{
  "head_dim": 64,
  "bias": "none",
  "extras": ["some layers without positions", "some layers without attention", "local attention windows", "gated attention", "exclusive self-attention", "capped logits"],
  "init_std_qkv": 0.0272,
  "init_std_down": 0.00642,
  "warmup_steps": 314,
  "doc_mask": true,
  "dataset": "wikipedia_en"
}
Each number is 50 + 12 x the weight over the matrix's rms, rounded and kept within 0 to 99. Layers, rows and columns count from 0.

# layer 3 attention query, 960x640, rms 0.0382, rows 642-696, columns 0-127
68 73 50 67 35 50 47 33 61 45 67 34 49 41 38 55 69 64 43 42 53 40 52 63 60 35 62 44 43 63 58 40 56 51 46 60 53 49 41 51 56 63 71 23 70 48 50 45 39 53 55 37 50 53 38 66 50 45 47 43 40 60 33 60 51 45 58 50 67 63 53 65 52 38 54 39 35 45 56 46 47 42 60 51 50 37 63 31 51 46 81 68 52 38 70 53 46 66 61 57 51 64 46 47 38 76 55 34 69 48 48 54 51 61 33 61 47 34 37 33 41 49 53 51 48 54 69 31
56 37 68 60 48 70 47 60 55 34 39 62 51 52 51 43 46 42 57 42 60 38 58 44 50 53 65 52 64 59 75 66 48 48 57 43 50 58 40 49 56 49 56 44 48 69 56 50 35 51 50 46 36 35 39 53 61 50 29 35 65 42 51 56 43 52 34 45 61 48 58 50 50 43 56 32 16 56 58 46 36 36 60 49 41 56 51 58 54 61 47 52 53 72 67 48 45 53 41 36 46 39 59 27 53 56 51 46 43 53 35 77 60 52 42 41 67 53 26 55 45 29 56 55 47 38 58 62
57 49 40 52 68 58 64 59 59 61 55 44 36 45 61 52 72 58 62 44 72 53 42 56 46 43 40 65 41 60 53 45 72 34 40 40 50 56 59 56 43 75 50 51 40 73 43 60 64 59 52 49 59 51 51 32 60 62 61 51 46 46 31 61 49 69 43 71 56 39 45 39 56 50 45 55 33 41 62 45 40 43 42 48 54 47 50 49 69 56 56 34 36 59 56 56 33 47 53 59 55 53 61 64 49 71 65 61 42 49 51 70 59 55 47 48 62 60 64 53 55 53 52 35 44 46 52 47
43 57 52 47 41 48 44 47 49 37 51 63 43 67 50 57 44 37 46 52 41 60 61 37 46 45 60 42 40 47 44 54 43 55 47 30 65 32 36 47 41 45 41 69 64 38 45 61 44 55 59 29 42 46 42 59 48 42 41 42 50 37 59 40 60 34 58 26 43 69 69 54 51 53 52 42 47 54 32 60 64 57 63 58 37 33 37 55 45 36 35 68 52 64 44 55 63 48 50 53 34 62 34 35 43 47 42 38 74 60 52 51 44 33 59 37 48 59 42 50 35 39 48 53 41 55 50 52
61 50 65 47 40 42 59 72 68 47 66 50 59 34 47 29 38 79 31 54 57 33 46 72 52 65 36 61 58 62 47 47 49 60 50 58 54 56 29 45 35 47 54 56 52 42 58 43 43 51 69 55 52 51 53 58 49 57 44 65 67 49 61 51 49 48 71 55 55 30 49 47 46 43 62 48 61 40 39 46 61 55 60 65 44 44 57 39 53 58 71 53 57 69 55 57 55 40 54 51 67 57 25 36 37 44 46 64 43 57 48 62 54 33 50 49 35 34 47 42 44 48 37 75 46 58 58 36
44 68 45 47 28 30 53 54 51 20 56 54 42 58 55 46 32 52 36 49 39 61 48 32 54 57 48 45 53 37 42 57 45 43 48 59 64 39 43 27 53 35 35 61 36 41 52 76 40 39 63 56 47 45 57 47 48 50 64 34 53 44 66 32 58 53 49 50 51 70 50 64 55 39 53 55 58 54 47 56 48 47 71 41 48 58 50 53 42 51 41 57 49 45 40 48 52 44 58 58 24 52 30 19 62 68 35 50 53 69 52 52 59 56 43 41 58 68 51 42 53 70 39 56 64 40 55 47
33 63 30 66 41 47 50 26 45 30 45 42 47 71 52 36 37 45 47 43 35 49 54 49 54 46 30 53 59 48 67 65 74 52 53 48 55 57 55 33 37 45 34 69 67 51 74 69 38 50 34 54 29 50 47 45 45 37 63 45 53 57 58 45 45 48 61 46 48 76 50 56 43 28 31 45 67 45 60 46 64 47 56 47 48 36 39 69 43 43 50 57 75 59 33 35 69 47 50 52 40 33 47 45 60 55 55 30 49 59 46 40 30 42 67 45 54 53 54 50 60 47 54 32 41 41 63 42
50 33 52 51 63 76 50 64 56 61 47 34 53 64 64 46 36 46 48 57 42 42 51 47 30 32 51 57 45 44 35 32 42 30 41 51 42 35 71 60 50 44 40 68 53 60 36 40 34 66 54 40 34 35 55 64 26 44 52 38 51 38 54 53 55 48 47 62 42 30 56 45 50 45 52 45 66 51 40 48 37 59 38 43 61 61 36 61 55 39 42 44 26 27 55 47 60 32 36 39 46 45 57 30 31 32 75 56 43 62 50 28 69 56 60 54 41 46 43 75 34 54 51 35 41 29 46 57
34 43 57 45 46 76 62 78 69 63 55 50 48 41 56 55 51 71 50 64 55 45 50 63 25 46 52 52 61 63 55 35 54 56 56 51 59 53 57 50 52 71 38 64 65 54 37 39 42 57 66 45 61 31 55 54 50 44 51 52 64 61 62 51 52 60 52 62 49 50 60 47 48 48 76 79 35 50 27 48 50 67 65 59 57 45 49 33 36 54 59 41 69 47 55 63 45 53 52 45 67 51 39 37 60 29 36 51 66 47 35 64 52 36 53 32 31 41 50 63 36 51 47 49 51 42 46 45
49 56 53 59 54 47 62 54 58 61 58 64 36 24 53 68 50 64 35 60 52 43 43 81 58 61 48 51 37 54 41 43 41 38 45 48 55 57 52 53 45 45 43 48 28 62 46 57 59 36 46 68 52 54 36 54 51 69 48 55 56 55 56 56 47 61 52 57 58 42 60 39 49 58 41 59 59 55 38 60 51 41 46 54 56 70 58 36 60 55 69 29 42 53 54 47 26 41 59 57 67 82 71 59 51 49 48 57 73 47 52 66 56 49 25 51 23 51 57 39 57 65 40 75 60 56 38 39
68 57 59 52 43 40 51 44 38 61 64 56 50 32 51 40 61 48 43 47 48 46 53 49 66 65 47 46 48 54 37 53 42 81 45 48 53 39 51 49 38 53 52 52 40 42 50 56 55 54 47 38 52 70 38 49 41 51 53 55 41 61 38 50 49 55 76 52 61 51 31 43 51 56 53 39 51 40 39 51 42 58 54 50 47 46 54 42 48 41 46 57 51 55 59 53 46 57 48 52 65 49 46 54 49 61 53 56 61 34 54 58 34 43 51 44 43 44 66 24 54 43 62 67 56 50 57 50
65 56 49 63 43 40 34 38 36 62 66 45 71 43 33 67 64 33 67 59 43 35 59 48 64 55 40 50 47 37 28 65 28 62 63 54 23 41 42 54 52 33 45 55 41 48 45 58 64 50 39 53 53 57 51 47 52 78 61 51 42 63 45 47 46 46 58 54 63 53 42 57 38 74 41 40 49 51 61 70 54 36 17 34 48 63 36 57 54 60 60 46 29 52 42 49 56 31 52 59 53 80 57 49 54 42 62 69 42 47 53 43 52 56 36 55 69 53 53 54 54 56 45 48 47 62 47 62
73 60 53 39 52 49 42 55 54 71 49 47 67 34 44 49 48 48 36 44 46 27 44 49 49 80 52 43 54 45 16 43 36 64 47 42 47 43 24 62 36 42 35 61 48 42 62 57 68 38 54 49 58 64 50 55 38 67 55 67 54 53 43 44 51 51 50 60 61 26 37 28 60 58 42 58 61 64 39 56 61 36 33 56 39 59 41 64 56 58 47 53 32 80 57 54 46 58 39 55 59 48 43 36 35 48 75 68 56 40 64 54 55 47 44 48 57 39 54 60 43 50 33 60 41 43 43 54
53 53 42 62 99 84 36 31 62 52 60 70 50 51 53 47 42 44 35 27 25 25 57 00 45 51 52 40 74 55 40 38 39 59 51 46 39 78 70 69 52 51 21 59 40 43 33 41 51 51 71 39 59 49 60 26 52 30 75 31 32 44 42 31 40 43 39 46 57 45 48 41 54 36 74 32 70 68 48 45 60 48 41 37 41 50 64 64 62 40 27 70 47 66 47 40 53 61 12 47 47 51 37 32 39 77 56 53 42 92 70 32 50 54 51 51 32 19 49 64 51 69 51 52 58 44 43 62
36 57 33 65 74 56 30 43 45 51 31 58 44 47 46 63 43 58 58 43 60 49 81 24 47 35 43 62 46 54 70 48 55 38 67 41 58 56 46 52 48 47 45 80 31 66 49 52 49 73 34 56 44 57 59 55 48 52 71 44 44 64 50 50 52 53 60 58 49 71 48 59 61 42 50 49 53 41 71 38 56 23 55 17 50 58 35 58 41 30 58 64 43 44 62 47 58 61 61 55 45 45 58 59 63 53 62 51 35 66 48 54 44 39 46 33 60 48 47 53 45 56 66 47 53 45 44 56
23 41 23 45 43 47 48 68 52 39 33 57 66 63 55 35 37 43 62 64 09 50 55 41 33 32 59 49 60 46 56 63 57 50 34 58 67 56 45 68 55 55 33 52 48 42 41 41 36 49 52 47 55 37 76 44 48 24 41 54 56 44 36 42 59 46 34 60 45 47 36 53 58 33 53 42 46 39 57 37 31 48 64 28 53 52 49 62 54 38 41 38 40 55 40 30 54 53 50 53 64 36 43 34 59 62 47 55 36 50 38 50 47 32 53 42 36 49 44 57 67 54 46 35 60 67 45 48
49 57 38 55 37 43 50 64 53 50 42 34 49 62 52 41 54 39 41 36 37 62 53 56 40 39 41 56 45 45 50 58 49 33 54 61 54 49 57 63 48 57 26 42 52 49 49 44 46 43 51 44 55 27 36 17 45 39 33 50 48 51 59 46 70 48 31 53 51 30 61 53 55 64 57 42 36 64 49 60 37 44 63 49 51 55 31 57 60 48 36 58 66 60 31 36 59 52 45 65 20 58 64 45 40 32 43 29 48 54 55 49 48 68 46 71 53 65 41 58 38 40 53 47 43 52 45 50
65 47 52 52 50 51 38 54 46 56 30 40 50 51 48 69 63 54 53 37 74 43 49 41 60 61 28 62 52 47 40 36 36 47 69 35 56 74 53 64 67 34 65 52 50 60 70 55 55 51 23 63 62 79 43 55 59 63 66 65 54 66 48 52 48 58 60 59 51 35 45 59 59 53 53 37 37 61 52 49 72 16 44 39 42 45 47 48 45 54 83 61 26 65 82 35 38 42 69 50 46 63 55 68 62 42 66 73 61 32 43 69 53 46 53 42 66 51 56 54 54 42 49 67 71 74 47 37
45 71 26 49 76 59 64 31 30 67 59 43 40 50 45 47 49 46 47 55 43 41 42 36 50 58 56 38 52 52 41 62 52 57 43 63 46 57 45 41 59 47 42 49 37 39 72 57 61 48 65 63 53 34 59 47 46 34 52 30 35 46 60 31 62 43 43 56 45 71 68 53 44 51 68 62 48 38 63 41 42 57 40 59 51 77 61 47 40 56 30 35 54 70 38 58 51 59 51 55 49 46 41 36 41 64 44 29 55 55 49 18 49 57 41 60 51 43 69 53 42 62 49 62 56 62 80 59
50 75 45 46 44 42 62 17 38 66 52 40 29 82 46 34 35 41 49 27 40 56 39 49 64 66 50 32 65 42 47 58 43 66 48 65 67 56 54 31 48 56 49 31 40 45 51 46 49 37 58 49 62 52 51 35 51 37 55 65 45 41 70 59 58 21 37 38 58 50 61 60 44 55 59 56 54 23 72 58 52 68 63 70 49 43 63 48 48 44 33 54 66 77 52 36 60 61 73 39 63 52 51 47 42 39 59 50 50 59 47 42 53 60 59 48 53 51 42 16 53 63 41 58 53 49 71 48
42 72 47 54 60 55 53 55 53 47 59 42 53 26 37 56 49 74 60 79 44 48 68 34 23 31 63 44 52 54 61 50 57 50 51 39 43 43 39 66 59 61 39 67 52 43 27 37 31 75 58 43 36 38 52 49 39 46 42 33 53 60 38 34 57 68 50 42 56 71 41 60 52 49 38 46 40 55 44 43 23 38 41 26 47 53 42 59 42 59 44 50 50 35 46 60 33 45 31 56 52 46 33 48 39 69 51 59 45 31 57 37 55 48 41 32 45 60 48 62 39 52 53 30 42 62 42 47
41 31 39 44 42 42 58 40 65 35 32 44 66 61 64 48 48 41 57 54 37 50 64 44 53 38 45 68 42 60 57 32 53 69 43 49 65 49 54 43 46 60 20 62 56 47 52 28 42 59 25 44 35 45 77 71 65 47 46 58 57 39 31 55 48 57 51 47 42 35 35 51 57 48 28 31 49 35 49 73 55 26 47 29 39 32 48 68 57 49 66 71 38 64 45 46 41 55 53 39 53 59 72 58 54 42 43 79 46 26 14 83 33 22 67 13 60 59 39 46 55 59 60 50 47 48 46 54
47 52 63 48 47 38 58 38 48 66 44 69 46 58 80 41 51 52 37 47 46 51 49 52 51 65 37 56 56 28 53 35 44 65 41 46 34 49 29 45 38 55 65 49 61 43 51 25 58 44 45 56 48 60 51 69 45 43 44 55 60 42 38 49 72 47 56 40 47 59 58 36 51 58 48 52 48 30 65 50 39 58 61 42 59 48 40 41 60 53 64 58 42 62 49 56 68 72 37 64 65 53 52 62 48 31 60 40 60 54 47 52 42 53 59 53 60 58 35 47 54 34 37 48 46 53 45 40
43 34 33 31 36 57 38 51 52 45 40 45 49 61 36 50 24 40 30 56 35 46 55 39 50 56 48 49 50 49 38 46 40 76 20 51 84 56 46 43 58 33 48 54 39 51 54 53 52 52 40 46 49 56 67 56 33 45 54 43 45 31 58 37 64 31 55 40 30 47 45 43 49 72 52 46 68 63 43 51 70 54 54 57 48 44 58 59 52 51 42 36 54 68 32 54 70 53 70 42 33 43 48 63 43 43 58 66 42 82 44 46 48 56 55 33 56 53 56 52 65 26 31 53 73 51 37 40
59 24 49 62 57 44 41 44 43 46 62 36 71 51 53 56 26 35 54 48 55 51 52 43 47 46 56 52 42 53 37 43 57 68 45 51 42 61 58 75 50 31 48 68 49 45 33 59 44 51 55 41 63 27 37 51 45 36 54 47 55 50 67 41 48 31 36 58 69 33 52 49 60 62 62 49 50 64 39 73 50 51 47 69 54 47 51 64 44 47 54 80 48 58 51 37 62 56 48 38 35 49 46 48 36 27 63 56 37 65 39 36 48 47 35 49 39 54 65 74 44 61 54 44 54 32 41 63
53 68 49 47 26 51 39 42 38 22 63 44 62 56 38 40 28 56 44 49 42 41 57 56 53 50 50 51 58 57 46 50 65 66 38 44 65 59 52 53 69 47 29 58 36 41 45 55 44 49 63 38 49 52 40 59 23 47 35 50 58 39 75 55 48 56 66 37 49 63 49 71 48 71 65 41 58 60 40 49 70 63 63 48 48 50 45 47 20 40 49 58 68 69 45 46 60 50 44 47 29 62 40 34 52 23 33 48 58 44 44 36 49 33 34 45 40 24 33 65 23 37 40 60 60 56 57 53
45 40 45 56 44 45 45 48 46 28 50 68 52 57 56 40 58 43 73 45 53 44 60 43 60 51 32 43 48 25 55 62 37 41 73 43 37 42 45 44 51 44 46 51 46 56 46 64 31 38 37 44 43 42 58 56 53 55 48 35 44 51 58 59 51 42 50 44 70 42 51 20 49 39 38 40 34 66 60 51 35 36 50 45 43 52 44 60 59 53 63 48 54 74 58 60 46 24 58 42 41 50 44 47 59 43 56 58 41 41 46 64 47 47 53 50 80 53 29 53 61 51 58 38 36 55 47 65
42 24 56 35 53 65 44 58 59 69 57 43 44 42 49 55 38 55 59 69 55 49 42 74 50 44 57 70 48 63 44 32 53 57 40 37 45 48 52 58 54 36 55 44 51 42 41 22 53 64 52 44 53 55 38 57 44 59 61 50 51 40 46 61 54 52 54 50 43 56 43 47 52 63 45 72 44 32 44 42 63 62 55 37 66 49 59 33 59 59 55 42 60 37 58 50 38 69 55 59 67 48 68 64 60 28 56 47 57 56 61 49 44 44 55 39 33 46 43 49 57 51 37 61 55 52 31 52
77 65 54 72 44 29 65 50 46 49 64 57 53 37 47 63 35 47 46 65 22 57 43 57 47 59 48 45 51 50 52 43 59 51 56 45 51 49 40 46 36 37 41 55 27 30 48 66 32 62 65 59 40 54 53 46 47 47 41 44 49 67 47 46 30 71 55 30 64 57 62 57 44 54 38 46 59 47 52 54 45 57 68 65 74 54 52 40 51 54 34 32 43 41 46 60 66 37 44 30 54 72 29 31 53 69 45 46 67 60 51 51 51 57 43 45 37 51 43 44 48 48 29 54 58 60 56 49
32 45 57 39 63 54 52 64 64 55 48 52 43 51 60 55 39 73 56 53 47 53 32 54 61 46 67 49 50 76 68 41 45 53 56 59 71 37 40 48 56 51 50 51 58 31 38 46 44 49 61 37 43 50 30 66 52 34 37 45 60 37 55 51 41 53 60 44 43 45 57 40 67 73 43 59 50 42 54 52 52 73 67 55 48 36 27 32 55 49 48 42 71 47 53 65 40 56 44 46 55 63 42 35 45 47 31 37 54 57 49 52 34 35 50 40 43 32 52 33 46 44 47 61 56 37 51 44
48 48 52 52 50 73 46 56 47 49 46 44 37 61 73 55 48 58 42 48 68 52 54 48 52 17 70 69 47 63 62 50 53 42 38 47 46 36 53 51 59 60 55 45 74 58 55 27 49 61 51 44 34 38 53 41 55 50 48 52 61 33 45 38 57 44 61 61 36 32 64 64 40 49 53 53 47 45 48 63 44 53 59 50 37 42 53 67 51 39 63 32 31 51 33 54 61 44 45 46 49 53 59 52 51 23 34 49 52 58 48 68 45 50 49 53 53 47 37 57 41 54 62 52 52 61 36 45
49 30 43 36 34 42 59 56 70 32 58 41 54 44 59 41 68 45 57 42 44 31 48 67 55 46 48 45 65 52 47 52 31 57 44 41 51 59 58 61 46 49 42 29 52 53 24 41 57 38 46 30 56 54 45 58 54 57 54 64 54 60 50 49 43 37 24 56 54 42 53 28 47 38 30 30 53 61 60 63 58 51 58 46 49 61 37 33 71 32 66 58 42 62 39 55 29 37 41 55 60 52 46 73 35 49 60 50 51 51 72 53 42 55 49 69 41 46 45 51 71 59 47 51 53 67 54 57
70 51 39 59 62 39 50 34 41 82 59 49 63 46 42 39 52 54 69 72 40 26 56 82 40 63 46 37 56 43 24 58 50 37 36 45 61 61 25 56 66 47 46 46 39 36 47 56 41 38 43 69 41 52 43 62 45 64 45 59 49 50 49 60 33 56 39 48 74 43 32 39 49 65 47 52 43 43 40 66 31 56 33 55 52 67 50 58 48 56 58 49 52 43 49 58 43 50 40 43 75 55 64 31 59 48 73 63 55 45 45 48 56 52 46 68 69 44 56 51 73 54 49 50 54 50 41 36
48 39 54 32 37 44 46 54 46 40 49 71 62 38 46 44 77 44 54 45 58 27 45 43 61 55 44 53 54 51 47 63 51 59 66 53 62 65 57 36 44 64 51 36 49 54 58 54 57 51 37 41 45 33 35 36 56 50 42 61 58 30 47 44 33 61 71 43 60 53 47 45 50 51 38 42 37 38 54 39 48 68 47 77 52 17 48 55 47 61 36 39 72 69 60 64 39 65 63 57 54 43 44 60 73 51 41 50 57 38 41 53 35 52 56 35 56 52 39 37 55 52 70 63 50 55 66 63
28 77 69 59 48 45 70 48 58 56 45 65 14 60 44 38 47 60 38 57 62 51 38 47 34 40 34 72 32 48 63 51 77 47 54 39 58 46 59 52 33 67 41 34 73 47 44 31 26 41 53 49 49 21 57 38 44 50 73 43 62 53 66 75 66 42 58 47 13 57 62 39 20 49 59 74 54 53 56 37 58 39 66 44 59 52 48 34 28 59 56 36 80 66 40 53 71 67 51 54 27 66 56 67 38 43 34 23 67 29 49 43 36 46 54 44 33 46 50 43 38 45 70 60 43 73 60 41
53 51 36 54 35 46 58 52 58 54 39 71 48 45 56 49 42 55 27 44 34 51 50 55 44 47 39 60 48 40 56 45 59 37 30 37 57 49 66 43 61 59 46 58 40 62 47 59 50 49 43 61 40 48 53 46 31 57 42 54 44 72 57 53 51 42 50 47 36 62 51 36 37 33 53 51 48 60 70 48 55 47 42 47 66 57 53 45 44 51 53 50 55 54 35 41 50 52 49 38 46 48 57 57 59 62 36 32 59 57 34 44 30 56 51 43 58 61 52 51 51 42 63 40 54 46 70 44
50 53 38 53 57 51 66 37 60 50 45 55 45 58 43 45 49 49 53 54 41 44 36 53 62 51 49 68 61 64 60 60 45 74 43 42 77 64 50 49 54 65 25 35 65 52 64 46 46 38 45 48 56 44 64 54 46 32 58 38 53 38 64 49 38 64 56 37 50 65 63 48 25 44 64 59 36 42 59 54 64 31 56 68 37 54 74 46 51 52 56 51 74 83 53 35 50 53 52 53 53 42 46 68 62 36 30 41 68 36 42 40 27 42 44 21 56 30 51 40 44 37 63 80 68 58 69 52
46 50 50 35 31 55 66 42 49 38 56 45 60 73 62 47 57 34 58 51 23 56 54 62 62 44 47 49 57 65 53 47 44 46 28 46 69 38 82 58 63 39 51 43 53 63 33 51 39 53 52 35 51 30 53 48 52 36 53 45 43 39 51 55 53 65 47 41 54 45 37 43 39 50 49 36 65 39 41 42 34 68 53 38 71 46 55 58 44 38 34 51 69 39 31 48 32 67 64 54 47 46 48 37 50 64 45 54 64 60 55 50 42 62 49 60 37 54 57 62 67 65 35 40 56 33 49 57
57 55 52 52 60 56 53 47 54 49 64 46 57 20 52 45 42 62 51 59 71 34 53 52 47 70 51 42 64 50 35 39 38 43 52 46 55 55 45 60 55 24 38 64 38 58 61 82 58 46 42 82 62 57 69 54 59 61 62 41 50 69 43 48 38 52 58 39 68 46 54 31 52 47 44 48 51 49 48 49 66 37 34 37 49 67 56 50 51 57 73 50 22 56 69 64 53 21 56 43 78 51 45 58 48 58 70 66 33 40 52 57 52 29 33 59 57 29 55 46 70 64 59 66 35 36 32 52
29 47 48 41 52 60 56 54 41 54 47 55 57 89 59 47 40 51 39 44 52 53 45 57 44 45 53 55 41 51 57 46 43 40 47 59 56 38 57 37 54 59 58 43 48 55 52 40 30 36 66 41 39 37 34 39 52 42 26 47 45 41 68 50 58 42 33 51 36 55 47 43 39 54 61 46 75 60 56 41 42 65 66 71 57 35 41 67 61 37 29 45 70 44 33 40 81 67 42 55 38 47 50 54 36 35 57 28 38 62 56 43 60 63 58 61 53 43 39 51 33 43 57 37 49 35 61 61
47 77 56 53 23 44 36 44 45 47 56 43 57 39 43 55 54 47 51 40 50 55 37 70 62 62 39 53 48 48 31 44 54 43 50 42 37 46 46 28 42 45 53 60 34 57 65 55 22 41 46 80 62 63 40 55 45 51 42 58 55 74 59 66 30 26 53 65 61 41 53 44 58 72 54 48 46 60 39 57 48 68 54 57 69 52 55 41 50 46 54 31 29 39 43 40 44 47 76 51 62 44 57 40 37 42 62 48 45 42 45 60 65 51 44 57 50 70 58 33 65 44 72 61 58 58 51 38
56 54 52 54 64 42 44 44 31 47 43 74 49 55 34 41 49 31 43 25 42 49 44 34 65 54 45 42 60 49 46 65 49 64 54 51 83 66 57 28 63 48 39 43 56 51 47 57 44 54 40 43 60 58 81 25 35 52 99 42 29 67 74 43 56 44 46 30 61 91 53 57 46 46 54 70 48 34 70 42 54 51 58 46 56 51 66 49 49 38 50 42 61 45 42 38 60 61 75 39 49 46 57 65 80 56 40 31 58 72 58 41 24 54 48 29 55 54 61 38 73 41 42 60 60 58 59 48
41 61 49 44 44 41 45 35 31 47 41 53 54 64 41 50 62 39 36 70 54 60 38 42 65 31 58 41 59 40 49 60 43 65 56 43 35 71 53 46 55 45 55 27 61 63 60 45 48 51 51 39 47 56 62 53 48 53 52 39 45 36 43 55 47 49 49 50 57 67 36 64 35 57 61 39 42 51 54 46 50 60 55 45 70 55 70 43 60 54 58 40 63 37 52 35 53 60 88 54 56 53 50 66 60 53 58 41 33 49 78 52 44 45 47 50 62 53 64 51 84 34 30 56 55 52 70 54
40 51 35 53 41 52 42 63 37 35 23 45 47 70 59 79 56 46 46 51 62 68 43 63 68 47 63 64 54 57 59 56 40 40 45 38 42 47 54 56 43 16 60 26 48 67 48 52 49 42 51 57 60 41 61 47 75 56 56 58 55 41 38 46 45 28 49 49 47 43 49 71 53 52 64 49 41 49 71 63 59 39 63 51 70 56 47 53 69 49 47 37 43 39 53 32 44 40 72 75 33 41 55 48 57 67 53 47 44 64 54 59 69 67 63 32 65 67 50 53 65 46 50 45 74 69 46 58
36 61 46 39 43 42 67 60 30 70 58 64 52 25 67 39 57 55 47 57 69 48 46 51 54 58 51 50 47 53 61 67 69 47 48 57 61 50 56 37 56 60 62 39 67 53 64 63 78 56 44 49 55 57 52 55 34 68 39 47 54 41 64 52 49 43 53 32 50 52 62 50 50 49 46 51 48 50 45 67 65 64 48 69 58 45 47 40 51 44 44 38 65 46 18 51 49 37 49 47 49 27 46 63 62 43 28 48 68 29 51 52 57 52 51 40 48 58 48 27 44 52 53 52 44 50 65 51
47 54 49 54 87 54 60 44 77 74 59 51 38 34 77 29 59 38 49 50 35 31 46 57 43 57 28 62 46 45 45 73 74 46 44 52 63 77 32 46 43 58 24 60 47 31 74 66 74 44 47 63 47 61 33 52 35 44 63 56 41 54 53 82 45 53 43 49 49 47 71 33 46 55 64 45 49 58 45 47 31 48 27 55 26 29 41 54 38 58 58 44 55 47 57 56 52 59 34 40 49 67 49 58 49 27 47 55 71 39 51 27 64 37 62 61 47 29 41 52 39 79 60 41 54 40 62 54
77 48 60 78 48 56 51 32 47 63 61 24 57 72 52 53 49 27 39 26 59 26 48 53 71 61 29 55 67 53 19 74 18 61 46 30 49 69 52 65 27 13 25 46 49 57 56 69 63 18 71 49 89 47 46 43 34 44 69 40 36 76 41 43 57 39 43 62 47 66 49 32 24 54 84 67 70 56 63 27 60 55 58 77 42 50 87 31 53 39 66 58 39 63 51 28 53 50 70 55 38 62 49 28 47 61 61 44 42 64 80 42 32 51 33 63 41 00 90 61 62 27 63 63 73 51 62 68
63 50 37 58 45 58 30 54 50 43 20 44 57 63 56 59 48 52 52 44 69 46 52 46 33 42 46 62 53 48 48 30 53 41 49 38 55 44 36 77 54 25 53 49 47 60 49 38 43 43 48 48 64 47 57 62 64 37 49 64 56 56 45 54 49 60 42 60 48 38 31 59 55 61 71 50 39 56 52 51 50 39 49 35 48 57 47 53 64 48 75 54 36 53 65 37 28 43 55 54 59 58 63 41 45 48 56 52 47 55 41 54 47 35 69 22 55 54 57 62 66 36 50 31 79 52 31 46
65 59 27 55 57 59 39 59 66 54 37 63 60 40 39 54 39 40 41 53 19 52 52 32 27 36 42 54 59 39 57 29 45 40 42 48 54 48 45 65 54 55 38 70 49 29 36 47 42 57 42 51 39 36 50 35 49 29 65 49 46 70 46 62 61 56 45 64 49 54 59 43 42 25 39 48 46 66 44 31 38 46 48 28 54 71 34 57 41 22 40 41 44 44 48 54 58 45 44 46 47 37 51 38 46 53 49 40 67 52 59 50 52 46 44 39 42 54 30 64 47 60 64 40 43 36 44 52
72 61 33 41 50 38 35 50 39 61 40 39 72 39 50 74 60 62 69 56 62 43 80 39 33 47 36 40 42 38 48 27 43 40 74 67 08 52 32 75 39 43 74 54 46 26 50 34 70 73 40 45 42 56 39 46 59 72 31 75 59 34 22 49 56 47 57 59 60 21 24 58 83 68 51 48 36 70 28 55 32 33 35 13 47 37 45 52 57 54 54 64 13 44 71 51 35 32 25 78 52 60 39 45 39 46 88 87 37 51 46 83 79 50 74 44 57 91 65 58 31 45 44 33 30 39 33 49
13 29 51 43 46 69 64 57 62 32 41 88 49 85 37 27 37 43 49 60 25 76 44 73 54 35 53 68 28 41 61 57 66 65 19 41 92 48 60 11 58 62 27 47 45 59 55 39 13 42 54 49 33 38 41 48 50 48 43 40 57 52 73 52 57 79 41 37 17 99 68 29 28 43 36 63 55 52 43 72 66 69 80 57 78 44 64 43 48 47 51 33 92 31 23 53 63 45 73 52 50 28 41 57 77 43 24 30 54 43 21 73 41 39 39 21 37 55 35 54 61 63 29 64 48 17 68 57
59 64 64 63 51 39 60 43 47 68 59 62 48 28 07 58 37 46 43 52 29 23 51 40 47 85 39 20 75 49 41 52 50 54 61 57 55 64 44 44 52 68 33 93 47 43 37 51 29 59 68 49 45 37 66 22 28 83 58 53 49 68 50 51 70 66 55 36 65 97 49 38 46 42 27 63 59 60 51 60 37 49 47 29 40 58 63 68 30 65 37 40 57 56 44 50 43 46 50 47 49 53 56 52 56 33 59 56 26 52 48 52 42 43 48 64 56 58 66 57 33 51 67 55 24 32 43 41
75 36 68 44 59 57 56 39 67 58 49 39 29 52 65 56 57 36 23 41 54 12 18 36 85 69 31 57 78 66 43 74 32 76 31 56 62 67 61 53 42 38 31 47 60 61 88 69 89 26 61 45 91 54 67 37 52 52 85 16 29 69 55 20 49 39 56 44 50 70 61 42 16 43 68 60 55 53 61 65 74 64 49 91 39 62 64 28 38 47 75 49 79 59 42 31 53 58 74 55 43 46 57 54 65 62 30 25 55 55 63 54 22 54 38 55 29 00 89 58 76 48 61 61 72 55 85 63
80 55 48 36 46 46 52 53 56 56 60 68 59 31 57 42 56 56 66 44 52 45 61 53 42 64 53 25 54 53 47 50 73 66 46 44 51 49 53 59 34 58 48 58 38 62 46 42 40 59 47 52 58 51 45 57 49 50 47 57 50 45 54 53 35 35 68 39 64 35 46 42 50 45 55 45 49 62 32 46 49 46 61 67 57 29 58 68 39 50 32 42 30 47 62 42 42 50 28 44 71 57 32 42 45 62 57 59 55 34 50 46 52 42 50 47 43 37 53 33 23 60 77 66 40 51 54 42
37 54 44 50 55 70 46 70 51 41 38 46 71 44 60 72 45 54 52 46 36 47 59 38 45 46 46 58 53 55 60 18 48 37 44 44 50 44 40 47 60 59 54 59 44 48 48 43 40 60 32 49 45 40 49 50 63 55 45 53 66 58 53 33 60 50 44 66 45 47 54 38 56 34 46 44 37 64 40 36 53 29 48 35 34 48 43 56 53 39 54 48 19 42 66 52 33 32 53 57 52 46 41 33 54 64 33 61 62 52 49 38 57 46 48 37 20 61 32 64 41 56 54 50 55 42 32 58